Weights of a small transformer language model.
Training: a variant of Adam for these matrices, 503M tokens, 7671 steps.
Each number is 128 + 24 x the weight over its row's rms, rounded and kept within 0 to 255. Layers, rows and columns count from 0. Numbers have three digits each. The size before them is the row's rms in percent of the matrix's.

# layer 3 attention output (transposed), 256x512, rms 0.0224, rows 138-191, columns 384-511
102:111140141094119099163102106169182142115129127153088151142116149109108150107119119130156093140117106119148119172114141155146149157125145089132156105162103135068182134088131116128169144100119143109164148144132153151158180111164088131076116133173138199115120141126113151127098084110116119118152121122133127138132108140154122146138089143109146136146125101149107137105128142114095147104127
098:089094175070159094150147119080124095115122124145119103134110119150137165137046131149148116124122136114100156173091159155110116097144098117176159120093151105130131115164096131133088141130124141154136157157127128125105124124146095095117123143103144213112141161149138133129142118147112115175127122050143090112118155137083113068178132106090106168132119108158160122095106156109104118126096
105:140117131095153123093121128094109049145124143163112162105164142132129119141122103099138159132142129125190140155126169131102091109114144130147161113141059115163157112113129163135131155127130111110115127107107127108088140133156132122096106151108135165073133130124158134063140103129088116094156162120124068112146139113157103183141130139109125169167128134112138166180154118078119148097126
111:131157116094137119121139111102150113113112141132093109137125103156131124154068123115115127134117100058138086140146192110183105124113083050176157117118155142108113139130106150095127125145101143136149160132165078155113160124122165170080119130127135096114143126133140163169081147151128099128115104090156103107138123146150118114164116121123125139127152104135108090104090112098114123148166
106:158158112060139121148159143142109116117177094150145132099072096144191159104156151111133127119131144135128120079142183154122167145138142119107160137132157109106107125122161106107126149147146148129112129121156161136115158110164131147117144100164119157127148117131158119166119160134108151180165126088107115078140118098168085110142094127128133154107136160154112156145124126117138129149122
096:119118126141142102134119179122110058092121141144170109131134122105097126155130117120148116136115150126089119151093166149118119088142137167105164139125117139127125122144106119143142152125125121156166119130143122126105129161125121131173179171086126135149152149127120112159145034144119144150096139102137129115112142140120122091085143121151159146131104103147099169116123136072115126125108
099:146134139160105134143095084083163109136123154140087158126156131142159126100102109124123112113120120101083124117140113115123118114100089126140134140127113145108104187126145088134100106112136095132100157126156089125130127110112129138143133113120127159140101104126145076184080112142087133112136141097136089138128124137148156177162176088086128141174061102104117145106149164140106112119130
110:127086134113118113124122142108101146112163120130124097125160132107125141113139159131117128140131131127152167076114096130110120144089127131118152159118127096124122177143172118103146125094133131120119137138091141134122107169087126099152097154123099139128064147134132171173134167143107146111126123113120171124143130153114160145127111147092120109149117153113128101103152107149135155101129
103:144171126135105117118153126104156091072143130145135142136132109129103121137101153109137120118120099140114103137089138144138115156118132098153176136135123124102134143088121098106183133120115109125123129113124111122129125145077119139146177150184125147169102165139154156178101117155147141109127124131143103145112096119107128181115112134129071144131121111129127105156145108111127158170122
099:137156171108120098089137118104097123146121119121127125140133112157075101161100157114131165126129125150125107169116151150167104091101151146158114075110090075156103090141112119139089110128119134145125119136114157107065084109127089136161095135136152113135129142145164109106120158134169101127131113176151179152132117120114118128151074116107075147130136113119138119176075112153181142113167
103:126126143088118131136168122118144171124117100137141084140083126127121152154137154129140142106122128087077122119153163142122137175155091140161111132143152143120112151124145129140068126162134132108111087135122131128125166146145173132150112089093149110092127124119106148104149094120107141152129142146096141133136098117121135143162131126165117122087141143112103169135074147111141149106146
098:117127156136144148098131093114126078118139114115103121185145133143119089149117117112136130126128108132112162134090122138155125115099169118140120137158139116093160146152170129147111115122088148160139128125123092111114126116143124110137144095049112130109149171115105149145082155125121109145130130075148205146118121112103108142167123143122116097177095157173150123081114146121137089130099
096:117119096118152134091161110099130144134164101110144092133129140143094086086118133140107124110100146133150121148147099105143121123132119135135096116117169118150144192122111088116073095129093087081086144135151121184170098101121141125175157119105123085147121133145176136143121135153148116178101137118133137134146132115132147095129143092127125096120128126118116102125135095146138109175155
105:197154142168114187116169142138098136129113159133130068165131131095133105132144142139132145116111147152104111163122107146169115140133178164109078110122126080167130136143142175135113107139106106160133148143110118148101121162124162092196115151128108108163120127099098120102165124139133109147121144163134159101141124070140169127145096169166147127120107161087137125118143154119126130101114
105:151125091151096122095095084146130121167171125170109098126113125112148117147121130130132084124130099167099121167159104180123168140128148117142139123141077099133086103085118105166164122090124121181171155174137112133126125088149106131152118108172149126165138069152129101153114117150130086162166077141123150129140106094134170122091130125148128138123114100112127148069132133131117139132187
102:134175129135150131116133116123139099143110116169145148110118109095085133145100106123142102144114124136093079140106126156156165130105132120141186158110134118134151100151119137108119155133118139148165103164163112127095147132083114082127147163103138102165138145121129137149101097134145142120123136113137137128124092139095103117169163159120135108135111125131142157103098122127147126116140
102:120129120133088157142132154118060113128136145133080086131104131135125142153136113090131127130122116129105117128122133111133142109140132131133155149152164184146123083153146153087092130124135155134144110123121137094155156118097157078123135125083118094151144132114137115098148108189123169075083171153144192090160142127131073072147142147124145129148096149158127143090168126149130117118112
103:150101091128160126128100156121137116121128141153150144115166112147189153117124104104132135123130152155155132120136118086108143128149133102139136088124196077127144161098103134112147121151122126126106107162105150102109087140162125124143112117088130146128142140134170104113133152144164134143105138124116160071136164121102112127127086114146144106088179122123125102085158153127127119141096
100:184085115132188081114118148127142097143107118126117114111192105120146109139114128122145147122116153161167135135093126126090083120112125135147122124117144129080138172150124101113137089137089156111140145130116163131081107126095129108182096141100161108131107138135130130138123111139129106115129104127161159150172165148122088139135117130094119181126129142090091130118115121097151133153132
107:085131112103098144123120147114144104151133137126106157088128106154153158134132130074165129131128143107103128144119208139138112110160137125118148093151136167116108111097118110094073132129130116157131126098136159098108159146152128123117112134148126156118130125142117156123120129082151134153126135132114068121166134136163122186166127144155114208122173136114098124142157146118105148105127
099:098115122079149152124131095094143114136179131129128115108120113130122125160083098149083100118098124122129134156172187092130112118148108092108148128135112148129126130124131106173163132141105127080124112130172111144123095111138107183099130165099138102133131081110167144084109154100135118131135125152137091111092147134143148108126171104139138095095138118133139087126144147171128131135162
106:101150164101135081132143142089138138104127100105173116114136130119148129134170111135110106146105082164104122101132144149126137129134169108135117126124200118156128104124122175154137153204132140092139134180113174143103140148154131130126128110110123134129157135126101140073140106121135132134108115140133097138159111129125132132124123126136141128101115128134125082167133121154140112141096
088:175120156143141106097097087115100117125119119135093115142121145126116117143126128160141145107149152136150170171092090147111105150095098106134145132162126138098125143157096055125138117091094144182126125141162110093098116086135141081104124164106142159118143118095146069147099153124163144122133112078159105122111134157109118109137166122126123175145151170129141106123109107118156123109117
096:139125091121137152155117101144080145154059143174116104125115096139123126153121093136152116114136104052098105149172144130089175117111119112163120099127144143137103114090117094119114113150127152174098131129106100091133129135165121130127117114087118132135152136105118086134135138142112118125143149080164141115148105097137096075138088109120131144126184127156148112096134126133127105132137
105:162063112142111046112126093126132158114163142118116144083124155157127115130114141154099144118142175132190103162140108173094091110125140098105089118113112138129114151165103118153190138161105149101129146109086129118150092131104143105127095122114183081131121106136100134105125140156141117144154116175153123142168132160105150164095108142139158149118144123153151118129133160100073154144105
101:095121121170111160071093123116141110154188130134132130163134163129126122097110149153155115147111102142148128170091115095163078193153186108125161126133119129112197143161117098130128098140144124116120111123118148124104084125142111115112133135128136136126126152115099175145091155137173115127066126106125149136121108148153056150102110174133147108161108104146119123084127167163164116160104
101:131111149163146172124107092125154101113114110134149142104153145130124101117149099139107149129124155167116121145143107114149106135100115127128143160168057132136107148096081101111128137132101174119150126107133145135132112135143142123167131151099102079089137111081114134119109089123145104119121150142132141122146093102135177141087184142129167112136113137108130137140114125149152101113109
103:145169171153097148088166124157106134162110149139101128157122144152125166112123117130133143110107105132164136155126107161166107103091130171127156123103147106134117112154105166155109149102148119162140126117125121130106131111108119096088060160183117150187134152143117125136128144149117126152093117118115188135084122150106131124157069149130099132137129151111155154100147110100138164079121
098:098123137112158157201095102161095127140079111140102128139136141118112120106111118153167161148147171083124090138131129143116138139092103138107114114161127116133114128112110132110146127148120113198129150162128098120098155086143133089114122143132121144106121130086112145150111148127078124108148134106122099121178121145105121136121138172167153153156131120128099135130154143141120113099150
091:156142084123102148143133127165074127145159149113112132093129092115143134149123116152133115070135118148151128121117139102137115140125186143120153141130105183106139116135093177112144070150150150098114098074146101125117157186168110111117150115119100168109126104123129114149128161149133092142139096159116133102116148138169121171135118126145133148124085129117116138133108123144164118137114
098:120128129142136112148109116085141082114169121078124131130189135131137129115095108154104110140079140120156144080117162107153098132158114132159157121093147129129157101147117130099112132136115159164156158130136157142128110161113141147137170192186098156110168159088102142107129137077109143103109125139142085138097075118122106111145140140078155141118111093110159136146186156104148104127120
101:141126152114110124113109139134106157091121092147096094101135138170094095161132124111116093140149104142124124112128167118124136114103101067169085101131101167140135085110045118170139132135133142139166096147124135112127135136135137180178144110139154118099120123132133132128133075124145130133153107149172139148141133144142123089156143116135104159113100151163120134148145189137117104126093
106:100159133156137081125131165160110134134148125139114108110136112108131127140101161162143105132112120116071166147099149164092136176122166129152098147135088107132129089099086146145138177148138120143171127175129192108073141126134132140124156128107145077102133109151111162121080139101105106102124064102130122154148066153129079103121114132128123196127134141121111112150101119180124140111165
107:107104145107167131140127084116148083146123096078142126120146137134165134104148151126155128141111091164135166147129129129115127143103161136106144151150117101134160144103102127161150158125118131094093132152119178128134135123167137131113077147155118081084106132117084106118109110101106120149100123148110108129144117115143131156169134149146133128112147095113119113121145113128101100148131
097:127127143121117128132124096104130124130104154077143115159170113109079093138148131130099149137110140106118135114131101136121107139105154167157147147161135122132100118129138131121153114136078156131143146160102127178159126181140145082130115144099108145137134131117138152113159123122150096152120126112140104147125167108093157137096189140133109127109115149090136097135081089088129151143156
099:112100135123137136091113090134146084153103121139130140142123130130121120082142119087135154152085149095122120222157134122139124109145139134119170147111121131106123131150143069118121114166107153134145127113143079157170114096101113147093132160168156103143153149143131099145131139134112136094112121096168130140094122101158099140170118144144120137128093121123116165100112140087063133151134
099:141184084154114144103137137120151145128141125035087126143128092144110132126151146157126108132126176148123158143103147118130131126142123130105128132145147107116135133138115100115077119199083125116142152179151112170115109140126148085165168140168122115165149117142148115129074146129150100157112153085123161149142145095136069085120150135147135147089141157156139134119139114148112137169157
107:094062148066153133160135098125155113131120129174095114118104137151139125128093108108127135138114112136111113195143126166132167127117132145140136123114116125141144125113107130139131138093150133123134122126138154137115156132135106149061079151102111127130144144142128104101139119123138107111151155124125110139111104110129114148163117124101137144145099139130139124127120118153081135122150
102:135126131096117114150124092149116124124172093120134127130107090140107147107078143149090152110135170138108077144121165159050131138099137109119086147115112130131144129119094113107160144109136099131112126091100129118134148117130125085097109128159097107123117093149111124193115109124106134161149101127127123157160143155137185142175131145145148140104124121150106141127100149128138178114138
104:113142136103093151099142186130153096124163144099132105106074120111150149188085109171131137099121106185108139163117154125153150134133110079126132096125107113141121110144135118130154108117161127100122122164157064119094110146124104150129138139175121142137114120127138114153120106158165138108178121149144144135143135114117147123141088116145144094132122141115164104113138154156134164128165
098:062117131084170121132140110114151121096119104096138109153109136161128125140116141120140137125117112116129104138095162163120110175149127130150180143171154143050136127156128107109109131151127131101125129173172149109110147105105101074104103122103128120136114109131123155122089117133146153142158095119116138118154150145133103167156105140113116156147144139132108106094090133129136157116116
099:102165185129080147153106109124181124150091127144163180110129130118137165090121134130135113161139124107112114135139101121140127107124121128113119120130147108164131102094119116118109144157133112114092112159088139139164153200135136116123136119130089188134117135150105126121121094137119126143146128144124123140153160117139186119130114150161151116121115157140140141130171140126090141151124
095:039150154122124149133148084140120169135125127121141096139129165114094114131120112126122133144141107073132089137131137154111122121110097111157152126164115138123106081129124066134068123154128162143118157182090132118087092109122060092112099131079144134136098165105143142160126110129162130112144126065151133158183140121089161131162124133080121146151140117092131106066125141130160164102140
103:130133140179192195141125107153158073143117137133134144130139109100171136127101121109123166113128152084094105123133172099113140164106070127106128128142100120102127119108162113137117097118097126150120139089163131113130121111119115136169120134122115111135116043105128162102139117119149137102145155125136161105104160084143151149138189149137146102134161129114114131096100176090143168144100
108:098114090140141126057109110144128120155124139180164171113149161116152115096144092156151114110110150124123096160134149082110132126140146077130176080095134152138136082108128109177120128127114116164111107071156170107124087115137069098104152146112092090164129092131107118137127103122128129133094129152133100104135130107141136149132131111120147109141174107125131111146146101096133147142126
101:137124160111101173147120078144083186134168109094127125126152148127100104079126111133124143135100103103130164105143127173119112147129155111155154132117089132108125150127123087143133128121152123145124135122124084135118111116131091111132149115162156146135065151149139156111108128107122114123124093107157074136103106154141141172107148099129116168144073106088133140107116152114150116116135
095:124137132145090133115149092150103103131160139102127127179153152149088115116106120119113161126135169074122119100095150150121097114106142125144113129105137097119110120127128128130130092140115106183147139117091139138081089072095125141166131092164118137122115099135141166114135144153131076168108114099133149118140115078104184118117095149121124116152132120141129122104137118110113119105085
106:125118153168107126093156147178115156153145103130089131135087145125107146113166173124136128111124095120162099121133115162157130112125152139102131118148140156154119108150157115189133120154117105082108157128135142151083125107128127120107090113200166166141133144133120154123156179150115094114114102162120099171124112116122104142129105153158138126146119126139107126118138089110137112160138
102:139136088110138117125158121158139163139172102126124106137112150127161121137141171119121129130124130127151111127121115150126150097131126138115178116113139116119170101150156119139116158139111099063120143147121131117154142110115098124134081109166126126101128126188132137124151116147154158129106103107131170140121148117097114103151067112104108095115153131138110142061134132099120140120156
098:109123106086129118127122117117160151109109159144117127113139139098126119134115078131127157144125119110121147129155145104160118126109102097149117062130188126160102109150121115153091077163119173154106145151114139101147120155151127110151106102092140092131124141116144120130122117167102110092129122161112140117139186127120117169183104106102140159161129160124133143075142153125114138161124
107:145116124122103160201133116118140168097173109135114146121141138152131144092138120144112108150126117105170124091180108135145114133143143127149150128095111134100134137121136117098156135171150131105113106118123109146169104126153093162155157103153170136135122134146126127128122177109119148141134101135125089110133117143170141105113114121120128119094108101113117128114132128137085089199108
100:083135117138126094172124067103097149175116116133157106097133135171132127142113122096114101154103093131134096132178127117131122093132115132125172161131138137111120114123128097117082121140130135120136133115144139147124164132097107127186119089083160117098116130133116125135085104108142185159105114093112145116156147131146115053132159109136134119114123061149099123101124113104132116116140
104:139099131092141105157090129150148156121132113151107137091121069095161104112096110138145112119138158094124154155144113147146138122148085113133106117117141125114140203106109103097142127128114117125116138134174110177136158115134162154140134104099165136100133083166158100133093172131115104147190124076136104101123110157109093121154121098098165147103151137121119118107097148154092152189159
104:159106154137135100066110142170156148102136114142139147157128151142163146116142121108105121135107152111106141110144092135151151129121166129117103121105128093112151167136170128129148115152132142156141135099175071142159129178102158150148155159178126117116135145133106122160138190107132111133125104124101109113093123114103140111175084147178154089136140107115114085088158097139120113124099
# layer 3 attention value, 256x512, rms 0.024, rows 139-191, columns 384-511
100:140174135114097129173126161132135115119115128133129143123108158105123135125087112156148153135144137121128138164127129162131154073124125140136126146117120097113185159058123141117142134131146146134119137140151102174115122159124120156091114122137112125150180172120102114107116116139111138151085135126153102072123123071094108136125147145138098143121106077141084164147146163075135117162143
099:138140146137166104113121186101139095135120089106131120169143140074129165131098136108115159117129128098165161162091146163149096124125169143152127096142144080152147148088131135121144143114145190076147136115129076078125128171132164156128126132148120117135131124122166091126131133178128133116131111120125087103135122182110086136110125128129119135199144133114101098112133134115127110109131
105:150099125128098142143157124133135123111113104142149112124170137086143086119105088150130126144156124119164179132151109169128118111104108121090153106142148139163136105110135151094113184109160113123124135123128116107127187108110139143123173154125115154102113174122130149127051118155137118110135144151116161068114133143107117158157138159151121143152142119113079110158134125149125084147145
102:112134129095123091128113122154136146145132113108134138115101122166139168127109095106144083122114133137158110129148114165131159104078106163127140161134140156118106111104156115180136154113095189131170123119153082153132152147183109115157145114128157127123156130144174117133083140115140159163132137119135127093158127135152097141129150091096083121200138130175145089163155124128102146146154
095:155141179167061080131122125127137083103124118134127151125151147131094158193133140087121163104117129134095116146080113149117094042141114097090133115112143119146088127121111139114133131158104156126152088100157120164116121108122161099093149158090136142180186174105079142128158066134141103102138151118141117131154099082153091159115120123097065109128113043146113153087113131129138139150140
098:143129099118157137122141127115136087171136137148127117125146166171136108091107116138121153110117148159098165132172148104123182096131139147107145117135113097140089124137109148104119142113120131133074152146153119074108099144128150147141123146146098126116158121143153125130105165186107152106115090122132109132079156123141109132105129161145113120148113159146124133111124191106110081117132
102:114122119112145129135076120132094144145104121135120116141158165134094157104142122075123123112115085139116173147157143110129095107123153167117150148147080123154099146116139116146089141135135134106134137138122141129128164109163144140149113150165093133123111120130158101154141153120043100188097129111174112119137121081128151169141180138095135117134134147114126150150148055106129092120119
099:119133148132128098126119081117096164101135088087141148145136155110134125135087116098111184095116109115125089142116121171125071144128129136137149121112110157118100095121148137154095179129133147112091125077138145146097123176079129110131143168134139119117149115124111108138122137158165115152171104123131131140143152164115106145151152182154066121199109135123149118151152122115167117139129
100:113127109110130143141158107138149179101112139078141062149120126142100089163112126130132143145111080131121165140113106137112125146097133118146138079112176110136154095119111128147099109127165123132109105085115170159091152155121123146098147112159128112153123144141153047175173167137124083127075135139205120104113161151150156128144117112156077124132097100121133120137126138118140115152143
101:124125129111108078150134126098108086130156121120145097136058141110146150115079176189138097162109158128095093078133130127138148179164117112138110139131091119123076180144161114053157138158145116130138104110135106165162093090096129120133178110094142123130130142143101169131093124110144162141138122126139109187101092120105162160131137112136077139117150122108114083123096146094162120099130
099:103118130129115103110114079148144190144134140120106138161096119131139111115140139099143130121135127111127152137119127131154115114100074110167131078129173105111181125127062109162135130120126134132107071142152128118138137085148123125150129147114077108141107118146099153103088122141092124138126135111167121084137110062117141142105137136116062127191144173121115114163143113116086103118133
095:134158121160117178142145085087096112121133142121123093142123131167103119105126110125120173137122198126093129141136123192130137069133172127116122091137107160108124112144172134116126184151129036105127110170146172182133133098080149102112119146133097131114168099156201080137120158135152123135119165112086152131168121072074104114130167151166107134126119143129098115166100125126103106086122
100:125147127129142118154161121140119120165154139114128090175148124130089113130164151088114117140097124100123131126124133122109116164133129115131116083117123106120117130162093088114130123158128143124174164156133124168104134113120140138147108137096142136132112119108118082112199171063155085107095093126154140117104120101131148145109139141103181129083142180143147097145135154158100139140143
099:113156106165141131113108115175103142172170132115149117144109109158128118158091107100152103099124114136113085119125127133105146140092087131157145134106156099115108149136097108138129097093095174099167180128106175088115115093133071155140130160156133138102133092117143139124163155105137137101121119136154148120141090143093110109103110133125093144139152163082134108071121162146134156134138
102:114074112122142119105111098154129153145159114113137155119160107126119128125075114150131119127119118127105113124093125158122167116131081105112102113115134173117075104151126098155129161136109200125156064094093158144156142108129133135156178132102135110130108146136150113134124158144181135114132103138185082195136177093127139065106129166120112105161140109158087126146129138086194121102118
097:129142133130107119103150101105107089098134117116110099124086144116120137158178083139148114112124102151144107150109105156147192106138098155109118128124131152156085102118096119110114103108121158143156107151121155116136118108139149111130155131118123125132084133106152133128121118109104149108207128120193130103145140108178135146115111188094155138099145114193131122131141151093149159132120
097:143150133143127127138079138129126130105122125104118119130124129103147135138108088092131139140140178131158119098131106070131176071120103131147127124153073092154111133088118094131109122109075050121135156114118132108093170167142127125119091147141150139139135153146171125143059113154142132116120136106115151079176130121128123129097137200107180106117122144127128121147118124110108110141134
098:132150135113177103131156183117096144120109131181107108173161108124115123152091158113125178117121073139168154156131137151134112082125103158106125091148101126109115155105121127155105077192101099159128151154125126134115114106102153123147152130166159127152160146147093108173105121144084136138092123121126113083136139089056148173107143181102151139132117141135123138139111130123111093149134
102:138108161076129147138155158087099079129093118069145079093116137096165166156097154133110118131126112121158141147115120119148096140174137118161157162134116115130127129126173132130132161109100204116100158094141097139103124167133118133128129095087116138126168141124132188134091164122134122093138131151094143100137139126140090156145115145126140133118153077102097154094130195208120127127152
096:157126137101125197129152111143140111133132118133102142154091142158132111107086128111139110147143149139115129135147097147133123101104119138080106125104124106119154114130118104100142127108170103120119164129133164138114119170124108122120125112144110170123186137136132128135152108143120164140098128142101176139158114151128102068143106073120172142114119124113095143159094134147104086116129
100:097139071138131132137083094131109094084096119131124082131103138137134184121141164146130142167132148127175145104160149109129182131099062097117132125142116094107080085134109114110101113147129093130160135120119147139093083173137129126135112062152158123131106135121087136124111120133104128116077080141119143140135155126166137123123120103130110119108165101148097115182117118116149150129122
093:166112123108123135162113151138150176173155122169108125150127124104110078117125099171116123103139136121111156184116156119100071133118134111133126099136109110153124129110090124146143141130167117160147130146124105152105096091192148144135155155118108130170162079115123125131159145156149163120147143133171102170120142148112139163092122092164154117090120140080131137088105133119130090146125
097:132133114142086134150103132144159122156151140163138152114077109097129141136069113085134089161121136124106164140149121132168182144102117151195135076148151166158117145078138139111121097139111124155144105144124110079159146120120108163134139120131126130109158143122098121136110148111133144143163170131166137139124128096106114147123132132131121142135162098170173108109108156081113128153113
104:132163117121133122132138112105119152138123157177150113149114134157150131087147158109126164132116153125197152147131128200148144129122118152059108098125129083150160146140146113141130180142115092100178120145106111088153116144089160134112112142125168134146131131115103137126158132119093129147102121130099135077146122085100162148126121145162163143109132121096196129137132114111079095135106
095:122136146135153125132121157129125103062099127123100134141115151147118110160133075152108158111111129115146136139101101114110063129140092127089103120123082098105160145115138137102132167147120081124159124129109153126137103126168134125139128163083144132179136104137085089116108118125098130139097153138138147121146153135162123150122125158113147111124124177159133074136117153166127121128150
098:151117117107140133126114167110092143149148088097129164155127121137159117136135150073111168086098179142144120120159134137128045131119124115121125135128119151140072145172110121100141168088108145133144089151118127108102155087106120126133134124100113117133173160115090145125110114139146137107107156120165113149131122136120150108110102099141193134216119119099088138132113113154115082114119
100:161113100080130141138139131143123099165153146122112076133118138140124094125149127163115149134123096095152186153150137074081139152106141121145132115119116121162158084174136097134119112098160181138162158122128124119138114139113126151109092134144147145162089107121145134145132173109162085103147131117161138124139152127086120089131093155099110135106133167140102119126142093132157122150143
098:168122102163095144131145154131157142198162160210132133127119108112117109101147151129117109113120151154037138133122120114158114135088147128077135109141109119118117136140125128147117107114143139094126160121136135129121141063158109120113122145100132120098147133120163132152100113098154162125189178129123130130120121137094137106128143118169170138134119182085111135095124151176145174122120
091:110101124117138134117178136116105092169127153134116121121149105168129140167118159104144112136149143109179109125126114138107138063116100159135167154127150156177160127122171074194094110135133137122116108144138105110123174147102177116139124144130140157100104116131132111119072110103142094125053129126133131144149128134185082138127113175145163136146164123131106142146127087159112152151120
094:132109134103138136151141172123132155098132099154156142108166118075126119155125117090112108118127124145125141075117130114131115080129124103133102128096137113109138101128128115097122116114169168160127173160122137135156099139101148115112119181138146159141114145111071156123167097112114133162094134141155150138110125117173092096136106108130123123117121103157098159136106149151201102112162
101:141155113182106150130101105154128147118086155154127100117093126088122084145122189122107121138147158161124137150117125104122104133087099143131141133125145136136131096130112150111124084089106100136155078104142150146131115120109135136123150128123116112090115119136115186139143096110169113120125111137172119130103122165196101069112133120144059112093134097069114105146117147147157128148119
100:089147091125161121113164133141120154138153122133143105084117106125113079131119160136105135134109094140097180124130108146122118165112053102147096171143146157143087130168114130145113190123193099140165139137117150197152109119158083129155151147128091111155165125139064145151139115130150114103116122117123133188136136167115105110136104099132152126138124114108131098110122130137135127121154
103:119134071106148115122130116131112095151135157124132154139098122149143148126101118114109097131098112115096139118157116119117130148110132111153098150125072131155116150168117110127098088146154095143105155136148097111125132099118116127133126136127137124105184105116067084120075115112111146124091101129096196101156112160161145087115146150127132126140152143082159101108118095109113113097137
095:125124119133126156152123149126115153137119131115124119114161093119114073104182145130100087150123157136194128120161124146110072133162099117179145085131114071117106176133140083126156093116117173078149164123101127117140143159142124170124151077172092167113070097102100126129101089130101123110121131106112160152154122132069153176117125121085154138079105153067114145118143123147108131143132
095:156131091116160124107145108156117132137127146100139146134154114123161148118129110123114114110117107121138116148159115098119132140140136122177115097121111092104126138161160158086146142143184181111114123137129098090146150081074121092169121141091155136146059099133157129142118163095131155097133172135148137082157163141134091120106091126107070133149134112134177130120112123120132145165138
096:111117119130106134154152097145140141132169136070108112155137090124097088110127144111123103104118121121151125128113113146104144067155119128118144154150132097119134095139139105104128127173122134171135119111119151160114137159122119111161095133131131106113131129145146208143114165115134119086081170136093156143175142108103087098092117104097119115071155104140160123177101139112116138087131
102:105103121100114120094139107116117137161176133122118136108158142126162159116075082118154170147115113143130154131130113158122160129116166162156118138129114094129129132115150123124149159093146172097102146161136112108155125100118115137112112105127114132133145116132145111154122095101160162158097155148184121116161107153115137105157124122166120130165130096097145130136129109106120133111121
101:143118112107081141136150132138108144147115105135119138132132134165137064098095109121133133152124133150146123153094114171127166166099108152078118162127108145131181140159154107148099112138140128127141094099122139084132105118133116138132119111118122121129119131135090089149142096148145115122042138151157158142167124108132164112148115099102140131138111132096105122143123122122150154143148
107:130134176133113151127111169124149106083132084086144106131087150114134108144092152153122158112128128100139143084098120130107119113110138149149140098122135147138128106077086143099137101094119154142132132107120138123098136155162129145099158129084154139100162147137126112113186147120129107124051155133129128128163116081131130109131107166098142139110135131070080101144110091112126118145138
097:118131149088113121129156099114098074091132122129115139131150131164142138123136117146148134122128097138102097101119133132114118148136147120131137157119116124124133177158121136098140101143105122105142102146159163141122143170157144157117136131111147137109100150134143120140114134127093095156108066123158150123131134152181125157117138148150067134121138122131097112151139088102162131150132
097:144110119116119145136096137142103119103124092151119073089129169157148145131112136141139119143159134126152111130107102065132135119115175153141135157139118132114125148084149170097119158115078144123110098126100158094112134185153141148135117109135097123145130131141103113095108119102122131078134090126084154138126135126133126096131156162151131133128140131118090139117126145108139117123122
097:127122111099118154125134136131107110109130119141113142114138142141147096110099179089121133124144129164096192129141150126113109136133129143150145084140145168131084071080151140128133183164133159161121058122150146098117151121103148125117176103154154118130142168128143056124157156118125156137105135143197108145105149105127176127140126157142100133102144097109069130133154159118109066133123
101:146117135168136135158157154149124158138129125135084147135160129136121088138093144138142072098134105135090112097112142121105107137126153116116108111139140092146128123123075117110176129122123119118137182098158134126152144144152151126144175115106138128123126139139095116090108142115154150168162171131162129172155151108103129122122114126064180119086142150171120132104109143103143129171142
105:141134102129143136109110109145085150116120129085150142060156166137147175159112066159135130116129164138122154128092095113131112120130162145124122104108138149138130091119162112188133116141126150119130127118138109096115127129131111138138102137127127116102155148148131110128165097168114176100130137147120136158125120089119117088118161146133169122080166110116108129080093155135137155143144
099:135097113102140161133118141156145157188100164135119128131105150119100114149155130114133129118136056164127129160116135188071093133155107136149141157119120095121134119088124127185102096125146146117101095148174092133149168088117134157136160140182128152130075099131163101102151126143123116146111115132170085129103155142131122151133108056133101145085135141107081152144134147158097123092116
094:131122125152116148159087136117127133147147112209132130164151121149080097122130133109147156147129113107097101113118152115143121130124121106132135114118132097128104116126129096115109119113174051157147183105117108126142140108098143143078095151157128148116142105128151135088159132103121095172143157113148115124121170093138118128145156087111081126120145105197096142141137139134158141158142
101:112114113167124111133106079130096130155128172165090100120121124135124157130190135149130070111141102125117084157114124127084118146125123148089119142122150124131148076113123132171120063117151137140119121154137128148153096108110128082141140150127157109134126102135160117138132151115113096153133112148129141136157155139112143070144140134134077140090154131158118087154145091144118195156136
099:114118086102136095113145121149129117092166130148115125138156169136154112135164084148116138125144168157116101082116146156111164108122127119125125160120110158143159153053123145099125055170117072131120132109112143110142138072137099102156108133137170123101105114142142106157177153122138144141167119132163107092156150138098131109115126097056041117064121118103131110075122088121128184147127
097:143107099128128149141151108117086104147116122141136099084136172100131142131094097118144095160116132147074172138110106088125173103103143137163120100126135172153069103133156163137116134149141107177059102152151168100162165128145172116129152137149150144116117175126141149150134151135098144131135139125117138105141115101137125139100147134184095149103156120124149161157137100108098109119103
102:116119135089152156081158089124129101142179131183158159121125114161106148102109126125148142155144128122151121126159096152128095088119093123152123141124138164142171096134160131092124206154171033118086068123143083115145124115097075099162111160125108125131079121143142118116128178117131156144133134123086123134140138159174085115135136137136103141155139107175135133156145113152101119109145
096:125139130106073152125082082144107120136122138150134151140121121145099124116122097119130109123152125135105177098133134108140152109125092117090077113139107165153105108130148105108119101183113102150132101131124134195126158128084095141128158077135118123138121138130113138124084102153149159126158133149151122140118140136128122103145121145131119113129135044180087106142129159105160111129139
101:147137110089121158115104166128124130148144124190120131125129103128144110121046117169134087112119132128121152089130140176162159108124136133140135145147122109140120137098131151132128119139091035106107098121156153154157165082124147141152118147122122142146150140152168125130109160162150134106106181119081139157126108142091118187137130109202139144146107142091151143135104120152099140129118
101:121114129135169138121097163132157151104109142154121162133173131099114142118174148121116121120112145115081067110146121117093122152127119120131137129134103145148078139126140102165095132138132106100145203131126115180178151110112131117095097154082112124150102133139141168136156141096165111126095176125126168098143120076127126155133146103083110129122119135088116137151120098145154154084119
# layer 3 attention query, 256x512, rms 0.025, rows 192, columns 384-511
061:123171135133111154157132132106127162152085074125130109110136100138166162130094145177105111143141113105125151142129107122102147153125149102164117111119170129155111143138136103157103126117109112138148120123151132165130115151106153118177111101150143136121122098101126129136131154140153138154146127124089184142138084110088118119094158137093157142127119161110151149178107093123106166117145
# layer 3 attention key, 256x512, rms 0.0246, rows 192, columns 384-511
069:128161112084148165163114130109144152090121159134140142129119146095130142158155119119093127103155124091117113169146135146129101104120121125106134141041153095148123128126101151110144104130127132175145106139154128139143135130145163102111128092119144146138153107160115107132127128153122088142139092125148122126122197130134122096117133106126126168151092091142156126152140160103136110104136